Weights of a small GPT-style language model, trained from scratch on English Wikipedia: LayerNorm before each block, 3730 steps.
Each number is 128 + 32 x the weight over its row's rms, rounded and kept within 0 to 255. Layers, rows and columns count from 0. The size above them is the row's rms in percent of the matrix's.

# layer 13 MLP down (transposed), 1536x384, rms 0.199, rows 802-837, columns 288-383
size [106 102 101 102  99  98 105 107  93  97 100 101 103  81 103  99 101 103 104 101 104 100 104 100 100 104  98 107  92  97  96 103  99  98 103  99]
[[112 108 184 109 118 131 154 125  82 163 117 117  92 122 140  58 110 106 124  95 184 146  73 144  98  92  88 142  74 118 156 121 107 130  92 109  67  96 112 136 128  57 159 126 115 130 123  79 195 141 146 183 105 132 155 127 134 149 158 162 164 150 136  91 155 168 170  77 135 128 126 145 111  92 102 183 132 188  88  92  73 126 114  97 120 151 101 110 120 100 153 135 135 163 125 123]
 [108 121 102 151 116  92 142 173 151 129  86 130 165 165  46  99 126  47 149 151 123  98  97  90  96 119 174 169 151 135  70 115  70 135 134  66  90 131 149 128 132 150 167 128  97  68 172 105 132 164  79 124 116 122 131 134 119 143 117 130  75 150 112 149 122 201 152  90 122 196 114 161  81  65 130 127 102 145 130 146 165 160 140 118  64 113 140  56 139 115 158 126 130 166 159 132]
 [121 105 183 122 100 137 192 169 178 132  69 117 111  89 155 128  65 157  92 122 114 145  60 134  55 139  57 173  77  99 158  78 138  80  82 139 149 107 107 166 144 138 111 150 157 104 159 164 117 138 170 140 108  91  73 120  67 121  86 159  86 104  98 140 147 132  76 180 125 107 106  88 130 112  95 158 108 152 140 123 102 120 124 158 157  59 129 116 153 150 166 134 131 114  87 117]
 [ 85 145 195 107  97 118 166  89 117 120 142 157 136 111  95 161 163 101 150 101 127 118  88 105 142 103 102 122 123 138  97 131 106 114  88 133 108 132 108 138 124 129 119  96  99 111  71 115 116 137 125  77  98 101 101  70 112 166 143 107  99  77 129 108  90 131 124 111 174 142 138 145 140 112 170  61  70 134 112  79 153 127 100 154 144 188 133 101  67 101 124 103 140  60 127  95]
 [ 80 132 148 182 135  94 143 133 119 116 147 135 117 157 118 104 126 127 125 130 141 155  94  94 120  79 139  94 161 116 113 102 155  92  99 167 102 102 190 112 105  75 105 116 112  87 128  88 125 132 166  83 163 153 152  61 106 142 110 124 169 148  95 115 158 112 123 131  83 138  83 125 102 122 140 128 125  82 102 130 140 122 137  88  99 114  94 127 177 153 116  86  75  97 145 103]
 [186 117 161 109 163 149 132 156 168 154 114  97 142 124  64 104 150 159 135 131 164 141 134 150 130  97 147 152  99 116 129 157 142 131 111  82 137 135 216 147 129 175 104 130 158 126 188 110 123 100 138 191 108 184  62 113  74 190  48 126 125  80 120 133 134  83  97 119 131 123 113  93 151 181 145 102 143 152 130  87 128 142 147 107 114 122  91 157  93 145 103 144 138  86 109 110]
 [124 122 132  83 101 133 126 112 123 157 116 171  73 149 127  72  65 117 167  45 152 131  86 128 120 136 145 105  33  98 119 111 117 128 111  89 133 163 135  88 219 105 113 196 171 143 127 151 179 111 137 106  90 123 143 153  96 103 144 172 106 100 109  52 126 117  81 127 158  98  76 142 110  75 119  99  90 154 108 173 126  64  74 128 152  94 115 106  74 137 124 174  86 119  84 184]
 [144 119 112  86 100 176 100  74  75 104 108 135 111 158 101 120 149 142 119 144 166  74  97  96 143 103 127  99 101 136 134 100 134  86 147 121  85 165 157 138 106 136 149 171 152 108  89 162 111 162 190 135 180 192 110 177 112 109  64 158 109 124 106 110 166  93 108  98 109 168 115 154 149 177 137 171  81 129 134  62  85 124 162  93 133  79  98 135 121  96 172 153 156  86  45 159]
 [ 60 106 146 115  54 121 108  55 112  97 105 124 146 167 128 114 137 107  74 111  93 153 120  79  85 106 141 131 136 137 145 165 115 148 168 201 152 124 124  78 109 131 127 176  93 116 135 107 105 132 159  56 149 109  94 127 101 102 153 113 144 167 119 217  87 138 114 131 141 135 152  88 113 110 133 118 102 158 130 154 152 131 153 178  91 120  84 129 151 200 120 179 216 123 150 122]
 [ 98 124 107 120 144 104 153 164 137  83  89  51 117 105 171 124 167 151 165  96 185 159  99  82 105  90 101 136  99 150  88 118  94  97 108 106  90 137 130  73  81  99  70 151 131 148 148 137 135 147  82 117  96 148 120  76 157 112  97 165  95 157 167  83  81 110  82  93 134 100 137  63  59 137 142 131 141 105 182 130 109 192 101 118 157 157 101 140 124 166 136  69 150 170 110 172]
 [154 177 103 142 132 109 187 124  65 180 133 120 128  94 179 132 105 134  98 178 168  84 100 135 152  99 129 124 142 161 110 102  92  96  78  96 115 123 162  90  83  91  69  94  74 155 121  54 124 157 112 138 182 139 118 123 100 177 168 128 112 108 113 150 171  94 126 163  84 128  65  86 164 114  75  55 165 133 141 157 175 129 184 112 104 154 131 151 127 200 134 129 165  79 160 104]
 [103  86 139 120 130 182 107 182 169 135 141 125 160 120 122  96 110 143 132 118 128 116 154 104 156 143 136 145 101  82  98 101 102 115 121 176 136  91 124 113 136  90 152 186 105 132 213 128  95  91 160  43 116 153 164 126 170 125 133 143  82 116 114 119 148 114 118 202 142 129 135 169 171 144 103 180 139 141 126 120 124 132  44 111 133 125 151 154 166  94  74 165 100 148 100 151]
 [114 130 168  91 143 137 144 129  98 107  89 140 160  80 156 137  93 120 108  57 151 125 138 129 103  81 149 119 102 126  78 121 189 135 146 129 219 104 107 139  94  99 150 189 126 156 116  92 123 104 123 135 141 120 106 143 106 219 181  94 138 103 124 115  75  82  92 151 136  93  86 127 129  78 153  89 118 143 152 108 108 109  54 169 160  89 168 184  80 109 165 100 103 111  69  76]
 [141 181 199 107 135 159  86 129 126  74 121  68 174 118 113 140 127 125 138 121 139 126 126 138  93 134 140 106 159 123 114 114 129 161 134 126 191 148 116  69  96  97 144 115 131 208 130 120 156 117 104 176 118 123 103  95 149 153 135 125  95 172 135 173 174 130 145  93 158 150 134  84 135 137 102 166 179 142  81 124 158 117 152 128 148 124 156 109 154 140 135 150 114 159 111 139]
 [152 148 130  84 122 136 105 101 142 158 155 143 185 121 125 133 167 177  54 139  71 109 108  92 127 151 120 114 123  87  41  65 150 136 164 123 131 116  89 176 136 122  93 173 134  57  63 120 151 136 139  82 150 163 133 188 135  18 179 142 132 125  62 100 127  87 140 178 114 104 136 121 153 118 126 117  69  69  85 118  87 124 111 158  84 113 187 146 130 142 148 131 186 112 168 134]
 [165 122 103 127 105 159 154 142 141 125  68 133 133 130 119 157 132 145 120 111 146  66 131 175 139 127 119 145 127 104 131 139 102 151 181 100 116  98 130 124 173  74  92 146 119 106 167  84  48 108 139 153 106 113 123 148 103 159 101 113 120  84  81 145  69 103 121 126  90 175 141 110 153  91 170 128 112  73 145 119 141 117 116 110 140 191  82  90  88 118 126 137 123 130 140 159]
 [163 101  44 151  66  85 130 100 125 134 133  85  78 121 107 162 174  84 103  89 136 163 138 103 105 121 115 145 119 141  82  81  76 147 190  77 120 106  99  91 121 128 162 176 175  96  97  99 130 122 101 114  75 115 174 107 128 149 100 142 133 192  89 137 134  47 107 139 187 147 117  59 113 155 144 113  99  84 119 146 143  90 143 114 147  97  69 103  86 151 146  72 139 169 139 139]
 [157 124 148  56  86 139 110 110 102  73 122  85 140 132 104 136 121  96 153  97 155  95 128  88 103 122 139 118  91  74 156 173  98 122 138  85 142 136 119  75 190  69 109 136 100 152 124  15 114 110 155  74 116 116 102 147 141 179 109 133 159 180  97 150  88  96  81  57 104 164  97 178 124 171 158 138 142 107 147  88 111 164 128 104 110 136 169 167  94  91 126 130 205 171 111  79]
 [ 71  96 110 101 117 107  87  92 116  50  98 172 141 156 125  74 102 101 101 100 129 133 102 106 141 147 136 131 137 163  68 159 157 137 115 169 131 100  99 152 125 167  91 146 127  77 166  68 172 102 180 115 129 149 138 163 131 199 113 120  56  99 103 118 125 137 121  79  90 122  91 110 119 145 120  68 160 125 152  83  87 133 138 166  30 147 113 108 160  93 156 112 118 104 139 152]
 [175 127 108 164 135  88 120  53 180  98 191 163  69 112 140 138 166  76 127 140 161  50 124 168 175 123 121 102 101 115 101  61 126 145 129  59 184 101 159 133 131 191 139 105 141 107 125 108 136 122 127 131 124 153  48 142  81 108 125 122 216 193 103 122 115 205 135 170  98 113  84 109 121 150 141  95 121 154  75 150 122 128 196  96 117 134 161 113 156 128 171 147 173 196 165 177]
 [ 74 113 123 104 134 172 123 154 177  97 139 166 152 128 198  91 105 137 114  81  93 147  92  86  90 124  91 168 102 161  93 195  97 120  97  78 122  97 172  64 147 155  93 129  95  94 155 107  94 147 124 132 124  63 118 146  86  86 118 144 150  95 100 135 114 149  84 147 134 144 134 125 152 183 121  94 101 141  59 141 150 121 153 122 157 130  70 133  78 127 112 155 157  80  97 131]
 [128 118 114 158 102 128  84 102 108 100 168 174 127 146 168  86  89 123  28 111  85 121  86 143 131 129 159 197 133 153  71  93 140 147  54 125 101 127 161 169 109  78 155 100  75  58 156  50 102 118 129 158 101 107 145 113 112  88 151 113 138 102 131  71 146 155 190 177 117 106 121 168 121 109  88 149  83 118  91 120 151 146 140 126 141 124 121  87  81 102 157  74 104 227 146 154]
 [113 161 134  83 146 167  93  69 115 128 131 129 144 155  59 155  67 142  82  93 121 122 164 136 130 159 169  97 180  68 141 134 112 119 145 165 169 131  64 101 156 121 146 154 108  77 134  75  77 112 112 125 153  98 132 103 176 161  87 162 114 179 156 148 155 156 127 123 124 125 145  60 105 162 113 117 147 107 120 131 181 168 173 160 143 131 149 140 172 155 108 135  93 119  72 140]
 [163 136  81 114 126 102 108 119 108 109 120 148 127 101 108 185 116 162 162 150 125 119 139  81 160 138 151 123 116 139 146 118 125  90 140  76  75 161 129 127  77 106 127 131 125 103 150 162 130 135 104 135  93 188 130 146 108  83 135 116  89 162 118  71 124 108 139 140 161 200 143 136 103  89 162 121 106 180  61 127 188 137  99 171 125  91  98 114 151  91 170 122 112 138 179 126]
 [ 94  83  72  97  88 221 179  80  67 117 153 130  69 132 137 103 148 121 133 130  95 100 158 114 140  89 160 139 115 132 200 160 115 158  73  85 140 117 109 164 123 127 129  86 146  89 137  69 180 141  78 121 155 131 118 152  85 105 149 117 109 116 135 113 128  83  81 164 115 189 164 131 119 110 104 160 124 104  98 134 149  97 155 142 129  85 135  85  73  71 133  96 103 118  86 133]
 [116 121 138 123 108 109 136 111 143  88 145 111 194 156  63 197 101 121 155 148 133 108  77 120 131 134  90 108 141  61 179 108 122  95 112 154 108 150 166 136 135 136 179 148 141 113  93 141 159 134 154 142 211 140 152 141 104 184 159 139 115 129 173 134 139  87 180  29 145 110  85 129  95 114  56 207 148 120 134  90 113 218  85  99 175 167 149 102 108 136 166 142 116 138 159  54]
 [113 121 100 159 101 169 139 124 154 128  84 141 141 117 115 128 182 103 120 184 139 125 125 169 108 147  81 126 128 123 161 117  96 144 106  86 149 143 140 108 148  68 157 108 134  74  80 159 130 197  92  87 137 135 150  97 150 134 153 112  90 113 177  97 137 123 129 156 124 111 158  91 165 192 140 154 103 157 124 161 183 124 169 166 177 128  96 141 150 114  97 115 108 112 189 112]
 [108  80 194  68 147 158 136  72  68 113 120 112 101 111 120 100  60  37 116 100 147 125 107 128 152 119 119 111 128  42 173 172 146 110 102  99  91 171 199  32  90 111 112 100 154 107 111 108  75 114 134 130 177 148 118  93 179 130  96 108 164 151 159 106 128 168 187 187 151 116 110 118  98 146 101 101 108  95 134 153 152  97 100 145 127 187 120 154 148 170 161 114  76 121 178 167]
 [161 104 116 125 163 124 104 104 115 110 171 111 130 104  84 133 159 136 122 138 132  86 190 147 208 173 148 165 145 128 102 147 115  85  76 117  62 135 140 177 155  79 150 144 124 123 133 165  80 111 122 144 113  64  91  90 118 150 153 177  95 188 152  78  76 163 176 110 130  78 156 123 168 178 127  83  74  95 130 140 168 138 119  69 113 107 154 137 171 135 134 142 113 157 158 119]
 [193 118 121 120  84 155 145 158 184 106 136 101 112 128  88 154 123 155 232  86 136 142 152 140 130 108 129 117 133 127 182 148 125 125 118 144 124 133  92 128 123 161  87 101 121 144  72  79  68 114 127 157 187 169 124 183 166 109 111 129 102 143 123  76 147 134 122 163  83 205 107 197 124  76 127 103 129 107 107 119 132  63 178 179 145 183 116 109 112 156 137 127 152 203 129  63]
 [150  75 119 149 176 121 156 154 118 148 152  78 148 140  88 108  77 151 134   8  59 186 112 115 116 166 106 128  86 153 159 124 126 104  88 139 103 151 122 157  66 191 154 144  71 132 140 132 116 131 129 133 135 102 146 141 105  85 160 112 162  98 178 117  58 159  28 139 109 101  65 178  90 152 159  79 149 166  90  93 102 133 105 103  90  79  58  92 225 101 137 141  78  94 126 163]
 [128 104 100 106 138  98 129 125 150 117  97 123 177 148  75 152  98 163 152 171  89 141 153 133 116  90 149 114 152 117 132 146  37 138  78 116 116 110 142 132 113 174 134  62 129 122 129 152 151 179 185 166 143 143 145 105 135 141  84 176 118 102  47 143 132 157 101 134  49  78 126 144 126 153 118 139 153 164  72 151 124 120 170  78 105 112 193  94 156 178  94  87 152 135 178  75]
 [148 141 125 145 193 131 144 168 130 182 148 131  99 116  72 135 145 117 111 158 229 124 218 112 174 119 149 163 157 118 143 127 132 177 117 150 122 162 151 145  96 166 108  66 137 156  87 143  91 149 126  98 119 181 105 144  95  74 111  78 116 151  96  79 123 156 164  92  88 168 130 144 154 148 127 113 173 100 133 111 107 198 124  72 133 158 134 143 101 138  99  74 136 104 132 134]
 [146  65 121 167 145 130 173 132 122 130  90 153  89 120 167 184 161 138  71 116 157 134 122 110 129 112 104  74 156 134 177 109 153 107 131  74 211  95 164 154 107 207 139 141 123 118 142 139  83 105 153 145 149  93  82 189 134 120 131  86  24 125  86 128 159 101  83  61  81  73  89 109 108 188 129 126 135  75 208 176  78 103 134 128 116  94 116 140 132 156  74 135 139 125 123  91]
 [ 94 116  84 113 155  76 121  94  64 102 117 123  76 132  79 130 126 122 148  79 119 133  94 115 170  93 100  70 160  76 133  95  66 120  67 150 101  70 144 104 172 147 118 179 162 116  90 156 125 165 122  47 164 115 182 146 150 158  60 129 168 156 136 157 189 117  97 132 126 128 124 150 118 114 101 144 110 117 161 116 115 154 138 132 106 119 105  85  94 139 110  76 161 100 115  92]
 [142  63 117 199 105 131 193  87 183  87 104  75  66 102  67 170 152 157 121 149  67 147 105 125  99 120  84 132 136 101 213  93 153 109 122 109 115 110 144 131 165 187 139 143 151 135 121  96 146  51  97 121 121  90  69  83 101 144 164 181  96  93 172 163 129  74 148 118 143  66 185 132 155  86 120 117 154 136 116 134 128 112 107 167 133 107  76 135 111 121  87 146  78 105 123 116]]
# layer 13 MLP up, 1536x384, rms 0.166, rows 803-838, columns 288-383
size [ 97  98 102  99 103 105 102 105 102 105  99  99  85 102  95 100 102  97  96  93  92 103  92  97 101  98 105  97  96  98  98 119 100 103  97 101]
[[107 166  87 150  79  83  41 149 100 113  64 132  68 100 128 157 166 151 133 134 191 108  30 103 159 160 143 149 130  79 109 105 157 135 116 129 133  76 133 163 193 131 100 106  93 152 131  77 124 142 147 131 171 108  88 113 131 123 133 115  62 116 159 113 122 133 168 120 159 192  87 139 190  85 171 113 140 158 144  86 190 133 143 126 119 166 123 162 138 118 191 149  91 131 116 113]
 [131 116 126  98 129  98 131  83 137 102 107  96 164 183 140 146  88 160  96 146 117 112 133 196 107 118 139 115 123 146 122 178 125 138 154 141 107 153 110 153 122 123 112  77 161  79  91  96 119 162 152 139 107 151 195 124 168 128 122  50 133  91 200 123 163 155 111  91 149  97 152  89 113 196 121  94  92  95  83 107 129 145 138 159 117 114 134 136 133  92 119 160 141 121 193 122]
 [121  69 151  89 157 128 121 149  89 152 101 159 118  95 110 124 103 121  88  68 158 140 139 132  83  87 180 144 132 168 149 106 176 119 127  99 106 113 112 188 135 115 164 111 106 151 142 114 139 122  88  99 101  91 149 178 171 108  93  94 168  97 132  94 167 125 116 117 164 113 141 121 187 117 174  84 139 159  75  85 139 102 117  93  57 191 153 148 153 117 118 157  68 111 196  41]
 [136 107  73 172  69 153 142  74 148 129 126 128 157 104 151 161 142 157 189  93  84 180 130 133 146 187 129  91  99 125 190 155 109 139 156 145 128 163  94 138 199 204 191 140 106  79 137 103 154 155  71 121 104  98 113 135  64 161 118 113 139 195 155  90  82  35 138 157 111 162 114 113 197 127 112 161  80  78 202  56 124 145 188 118 173  97  95 178 152  68 169 109 169 162 172 166]
 [156 126  83 202 118 148 141  94  69  89 116 181 109 129 165  97 117 173 176 143 106 107 131 174 138 155 141  95 121 108 164 173 142 135 103 134 167 158  95 197 122 153 134 165 175 104 164  66  90  79 138 182 160  89 124 106  99  79 159 168 132 102 139 124 101 102 120 211 104 131 139 113 180  98 126 172 152 102  92 127 146  99  97  89 181 211  72 140 132 144 114 161  90 151 126 131]
 [ 63 144 134 179  78 145 127 137  91 152 111  46  69 123 157 173 154 180  84  78  51  88 102 176 182 169 103 156 114 140 131 165 175  87  98 108  96 106  84 143 146 142 121 142 105 145 100 117 195 144  80 109 115 121  94 107 158 100 102 114  68 172 100 119 113  82 101 124 100 141 120 104 108  97 129 197  92 133 102 107 129 115 131 133 145 132 117 137 149 151 154 165 150 194 133 131]
 [118 116 116 158  87 145 113 118 148 115 125 100 118 155 103 105 143 173 135 145 125 126 108 109 153 151 146 125 122 185  93  92  82 159 167 114  87 125 148  99  93  95 130 115 132 110 120 125  93  68 148 154 136 103  92 136 148 132 127 115 156 132 163 104 140 161 164 101 121 110 173 109 132 171  65 127 106  92  97 151 149  95 205 120 137 134 155 139 105 108  93  92 135 119 147 118]
 [149 168 121 137 125 137  90  98 143 152 152 146 174 133 126  90 169 102  83 108 107  97  87 146 187 144 119 150  84 135  69  92 154 131 168 156 105 125 111 126 119 187 125 139 110 186  96 145 104 140  76  98 189  83 166  84  97  13 100 130  91 127 114 124 139 100 135 104 160 123 163 132 161  99 200 144 169  94 156 114 152 163 169 114  84 160 129 144 111 138 114 124 151  42 128 146]
 [161 178 106 153 131 168 183  87 146  73 182 100 127 138 179 101 111  93 163 136 172 130  93 200 117 154 156 169 155 148 140 117 144 138  63 178 102 128 122  95 109  87 117 136 134 122 106 126 146 164 159 135  99 144 152  48 103 124 126 188 135 152 161 109 148 126 163  90 166 151 171  92 159 118  50 117  83 170 125 105 173 171 126 134 133 136 104 123 142 120 130 101  65 168 140 135]
 [ 83  94 103 126 197 130 134 145 107  95 120 112 102 148 121  67 190 124 103 150 115  93  41 156 155 135 138 100 158 113  62 106 131  80 120 173 128  90 164 121 133 130  88 130  62 136 113 132 124 161 188  92 169  84 173  74  99 179 136 132 125 103 138 184 157 191  61  97 172 120 158 145 135  91 138 119  87 148  75 154 112 122 168 142 104 163 115 104 168 127  80 116 179 124 147  86]
 [119 208 103 195 131 181 126 131 126 160 154 101 137 104  95  40 143  89 149 157 117  72 114 175 100 128  81 173 138 137 109  87  95 141 150 105  80 167  94 129 167 149 154 143 142 177 126 129 164  75 128  91  72 138 102 132  85 135 175 113 151 143 107 141 111 128 131 159 153 111 134 143 133 146 152 171 134 106 104 207 119 181 153 118 114 101 146 138 103  49 115 121 135 109 165 115]
 [167  97 169  76 129 135 120 135 153  88 112 124 123 117  91 118 104 134 121 150 160 126  96  72 140 137 145  78 101  76 215 136  77  97 139 124 158  89 141  91 146 172 178 128 131 147 162 127 143 139 148 181 126 167 116 119  95 141 128 126 180 133 139 143 134  54 119 115 147 107 124 153 172 174 100 146 154 106 102 129  95 103  86  72 164 137 141 166 149 137 187 155 172  60  70  81]
 [150 103 103 143 108 133 180 118  77 105 110 112  74 153  92 188 170 114  72  98 129  62 124 102 153 134 144 148 137 134 157 182 131  97 137 130 112 155  64 118 146 123 137 134 142  26  95 117 115 160  45 127 127 160 204 143 148 130 150 103 102  84 154 133 135 120 108 106 180 146  56 138 122  77 151 158  65 113 134 149 163 154 113 114 110  85 107 123 160  93 105  93 122  98 138 101]
 [165 173 131 130 121 164 121 162 126 107 125 161 112 166 110 169  73 103 160 157 141 155 132 119  98 143  70 135 146  95 122 128 149 112 174  91 152  94 135 114 180 119 111 104 118 117 187 185 173 124 129 160 118 134 128 125  88  92 106 154 170 179 145 168 121 132 129  92 176 166 107  80 137 133 149  97 100 135 187 106 120  57 179 126  96 114 146 132 147 152 148 115 171 147  94 146]
 [149 145 121 129  66 147 105  88  99 133 139 108  85 110 107 153  96 122 132  84 150 124 135 115 120 188 153 150  74  91 107 133 125 122  87 149  92 161 152 134 116 143 125 180 121  98 136 127  88  75 145 122 113  85 182 168 134 101 118  95  72  78 139 150  69 119 125 118  91  92 137 106 136 103 119 139 101 146 158 130  73 163 136 135 106 161 184 143 116  85 146 130 127 149 161  89]
 [114 114 133 116 127  77  53  76 122  70  92 129 146 150 118 170 126 151 143 106  86 113 142  95  67 144 138 180 149 131 144 106  92 141 140 142 206 137 141 117 124 123 116 164 143 173 110 165 123 110 132 181 166 103 120 168 147 176 155 140 146 108  76  63 124  95 130  89 137 119 166 111 134 143 135 122 136  72 142 147 148 102  88 130  80 132 118 125 124  97 121  54  94 147  84 147]
 [109 147 107 174 107 124  69 118 135 108 112 113 126 163 118 147 185  98 124 101 148  99 145 106  80 104 217 166 123 117 118 221 138  94 143 164 118 113 141  92 126  67 125  85 124  91 114 112  82 133  59 136 120 116 139 138 140 135 104 128  87  85 119 141 153  39 114 111 178 115 131 138 133  92 106 104 100  85 136 135 115 163 132 122  95 111 115 116  63 118 101 171 146 137 154 107]
 [128 100 132 121 120 129 101 120 167 150 103 103 133 162 124  76  64  95  24 169 132 155 102 138  79 103 102  78 117 142 164 112 186 163 117 122 162 131  80 123  79 120 146  67 120 132 135 203 136 115  56 128 145  90 149 115  73 104 187 141  81  82 145  68  98  92 103 112 136 171 146 135 115 152 119 101 140 130 153 136  92 109 133 121 129  91 149  78 139 147 100 139 149  75 140 102]
 [127 156 140 139 165 144  81 132 126 171 120  74  98 170  89 146 122 137 123 101  85 136 111 176 117 125 129 103 102 123 123 177 122  86 139 144 161 155 152 110 116 125  97  90 140 127  90  93 122 125  90 153 109 133 159 188  86 124  87  95 125 116 112 161 124 130 164 152 160 143  91 149 181 141 115  63 107 175 152 124  98 124 186 121 152 195 167  90 137 106  64 144  88 123  98 104]
 [ 97 170  76 121 146 125 164 137 128 147 102 109 107 159 121 167 130 143 129 136 166 141  90 117 174 166 134 122 133 187 125 108  65 214 159 131  98 204 176 167 161 100 159 157 117 164 143 155 118 100 133 126 141 144 177 102 104 117 103 168 132 107 129 126  85 148  84 112 102 181 133 109 153 127  90 161 112 127 138 140 125  55 145 171 131  95 111 142 109 135 134 127 132 190 122 140]
 [126  84 230 132 131 195 190 158  91  14 133 167 147 148 113  78 144 162 101 160 168 122  88 116 180 132  92 127  98 119  96  72 131 146 156 126  94  60 100 129 119 139 134 161 117 101  83 151 130 169 106  69 101 107 159 134 106 120 182 115 167 129 107 139  96 179 103 157 135 168 127 156  87  97 166 107 122 103 116 122 101 133 132  81 135 138 150 133 116 124 119 108 151 135 101 135]
 [108 103 103 123 112  59 137  61 174 200 133 198 163 149 108 119 113 123 164 101 127 127 131 189 114 133 116 143 107 137 119 116 147 160 114 161 156 143 150 140 156 150 172  75 100 168 191 132 118  99 174  94 157 125 124 141 117 167 143  80 110 167 143 106 148 127 137 133 114  99  91 114 154 143 168 128 145  87 119 133 119 129 127 136 112 122 118  70 111 119 156  90 137 168 161 144]
 [120 139 165 128 150 137 139 144 154  72 120 184 151 116  84  82 157  84 162 152  81  82  71  80 122  84 121 105 153 123 137 117 159 145 124 172 167 143 132  92 148 116 135 149 182 138 131 126 131 137 153 112 128 142 116 158  90  81 144 126 213 179 112 134 151 111 125 116 162 101 157  95 119 141 152 107 103 110 153 141  77 184 162 124  52 119  70 122  84 132 105 177 135  67  75 161]
 [122 137 129 135 114 129 112 125  94 126  89  98 106 113 120 102 209  66 113 145 158 141 108  36  93 159 137 118 111 129  91  57 128 130 136 146 112 151 125  99 154  96 165 128 107 148 121  90 216  68 154  90 145 161 196  43  94  93 210 110 135 109 119 143 130  96  47 157 121 156 175  69 177 144 121 101 157 111 168 110  93 147 148  78 130  50 116 101 107 127 138 113  97 160  57  91]
 [145 174 199 154 112  88 128 173 145 144 123 144 177 120 137 174 108 134  89 145 149  55 131 106 164 197 133 188 132 199 147 122 141  95 120 142  77 107 107 130 161 133  98 144  83 112  97 184 115 104 182 165 153 122 148 127 160  73  94 105 107 111 157  84 203 108 126  97 138 123 128 121 150 129 143 133 137 131  66  85 100 125 111 143 153  82 143  40 120 115  74 108 160 146 162  99]
 [126 156 115 103 110  59 125 117 200  58  88 143 170 101  59 104  61 125  98 109 134 157 139 186 116 134 146 131 137  93 137 154 162 118 100 132 123  92 100 105  92 125 120 111 180 171  63 129 155 109 142  95 109  99 172  71  93 156 165 176  95 133  97 149 139 132 114 129 128  96  33 125 141 133 110 110 155 152 126 126 114 133 171 102 158 148  94 168  96 148 146 120 131 100  80 100]
 [ 99 140 122 154 172 174  98 128 134 173 148 165 160 143  93 152 137  90  85 171 113 137 112 110 131 145 111 109 130 120  57 108 145 187  79 163  67 117 125 128 144 150 112 178 136 110 237 177 106 130 173  93 140  83 142 148 132 137 102  93 149 115  98 114  77 172 130  80  88 185 159 137 125 113 159 104 165 124 120 149 160 175 132 155  97 116 157 160  70 106  99  88 154 148  93 179]
 [108 115  92 144 107  96 101 126 145 128 125 109 164 153  30 102 181  92 121 113 188 171 163 169 126 141  83 137  91 112 152  83 119 157 141 134 131 129 134 118 137 105 106 123 135 178 152 132 114 167 144 123  96 169 178 177 168 129 113 106 155 118 128 166 172  85 117 109 126 145 144 131 117 142 114 151 124 180 146 130 152 111  52 172 200 127  90  73 114 123 154  83 148 134 156 136]
 [130 151 167  69 150 159 122 187  83  99 138 115 110  88 142  92  90 136 132  87  79 135 126 173 115 142 156 191 145 145 191 127 127 156 134 168 110 138 131  71 164 118 159 123 148 137 166 112  94 175  81  96 105  92 171  74 159 106 108 141  96 177 155  98 107 121 128  81 102 162 156 139 139  98 167 110 107 133 142 181  85 200 116 167 147 129 195 173 117 116 105 115 114 139  87 114]
 [100 162 142 151 121 114 118  64 169  98 141  79 195 138 189 134 107 115  78  88 147  80 112 184 149 130 129 117  33 158 109 158 115 117 113 221 108 160  79 125 183  97 137  97 124 117 116 186 142 103 152 182  55 140 155 130 183 146 178  86 141 118 125 135 143 115 168 177  98  96  95  84  86 131 194 121 152  96 171 135  98 177 153 130 160  96 152 162  88 123 115 101  52 104 182  99]
 [103 163 107 143 159 149 153 159 114 181 127 132 178 137  95 129  90 132 130  70 121  96 130 147  99 150 152 204 148 123 141 101 104 184 120 216 107 163 119  78 211 183 111 117  93  83  93 147 102 187 107 116 127 130  76 105 152 107  72  63  91  94 205 159  95 145 157 109 156  90 102 155 195  96  96 108 127 127 117 149 172 126 139 114  92 156 144 154 112 156 119 134 157 117 112 108]
 [175 153 162 130 129 133 117 112 124 118 115 125  60 161 139 167 145 133  96 161 105 112 142 178 113 177 147 146 113  88 132 131 180 149 154  63 122 104 149 123 183 109  72 138 159 183 138  70 128 120  65 113 104 115 152 136 164 136 108 132 146 132 106  80 157 147 126 135 119 149 158 126 150  94 108  80 150 114  97 126  75 186  95  77 204 182 163 176  96 132  95 142 115 139 166  82]
 [ 94 149 135  45  93 117 151 142 157 109 183 134 161  79 136  85  69 140 131 139 149 152 165 145 162 131 112 160 134  95 174  75 152 148 139 128 100 168 168 100 156  95 120 129 159  93 122 125  93 102  88 157 160 148 169 102 103 141 143  87 154 122 113 106 179 148 146 102 122  85 114 125  99 127 123  94  81 120 136 106 203 127 111 114 178 150 100  93 151  83  75 130  84 173  84 136]
 [128  86 102 108  84 132 123  89 151 100 149 162 118 152 120 138 143 128  72 144  69  62  97 163 113 141 120 138 110 132 179 127 131 168 172  81 164 165  78  91  88 137 127 121 137  90 128 183 165 182 218 104 109 155 138 104  71 126 122 165 146 147 117 125  88  97 139 159 101  83 134 132 141 154 196 127 132 182  91 139 153 122 159  98 123 157 120 203 149 137  74 130  80 124 114 148]
 [118 124 115 166 123 183  98 109 177 213  83 114 148 139 154  99  75  60 152  71 168 112  83 126  68 138 107 132 101 139 153  90 114 144 217  68 141 114 110  98  97 122 152 171 167 169 181 149 127 124 131 119 121 174 161 138 115 162 125 146 117 102  94  74  92 103  87 176 166 188 115 154 133  99 158 163  80 201 119  64 176 127 130  52 117 146 126 107 117 132 100  95 221 117 134 112]
 [130 145 130 136  88 166 194 122 151 123 116 152 142 116 124 106  63 153  88 108 145 174 129 196 130 129 104 138  82 129 128 123 175 112 128 116 129 118 158 137 126 124 103 109 101 162 128 122 175  94 138  93 123 158 118 102 150 156 129 133  99  39 181 152 128  71  73 153 159 128 132 113 145  96 165 130 120 114 133 100 180  86 180 120  19 138 125 149 173  94 115  99 126  96 107 152]]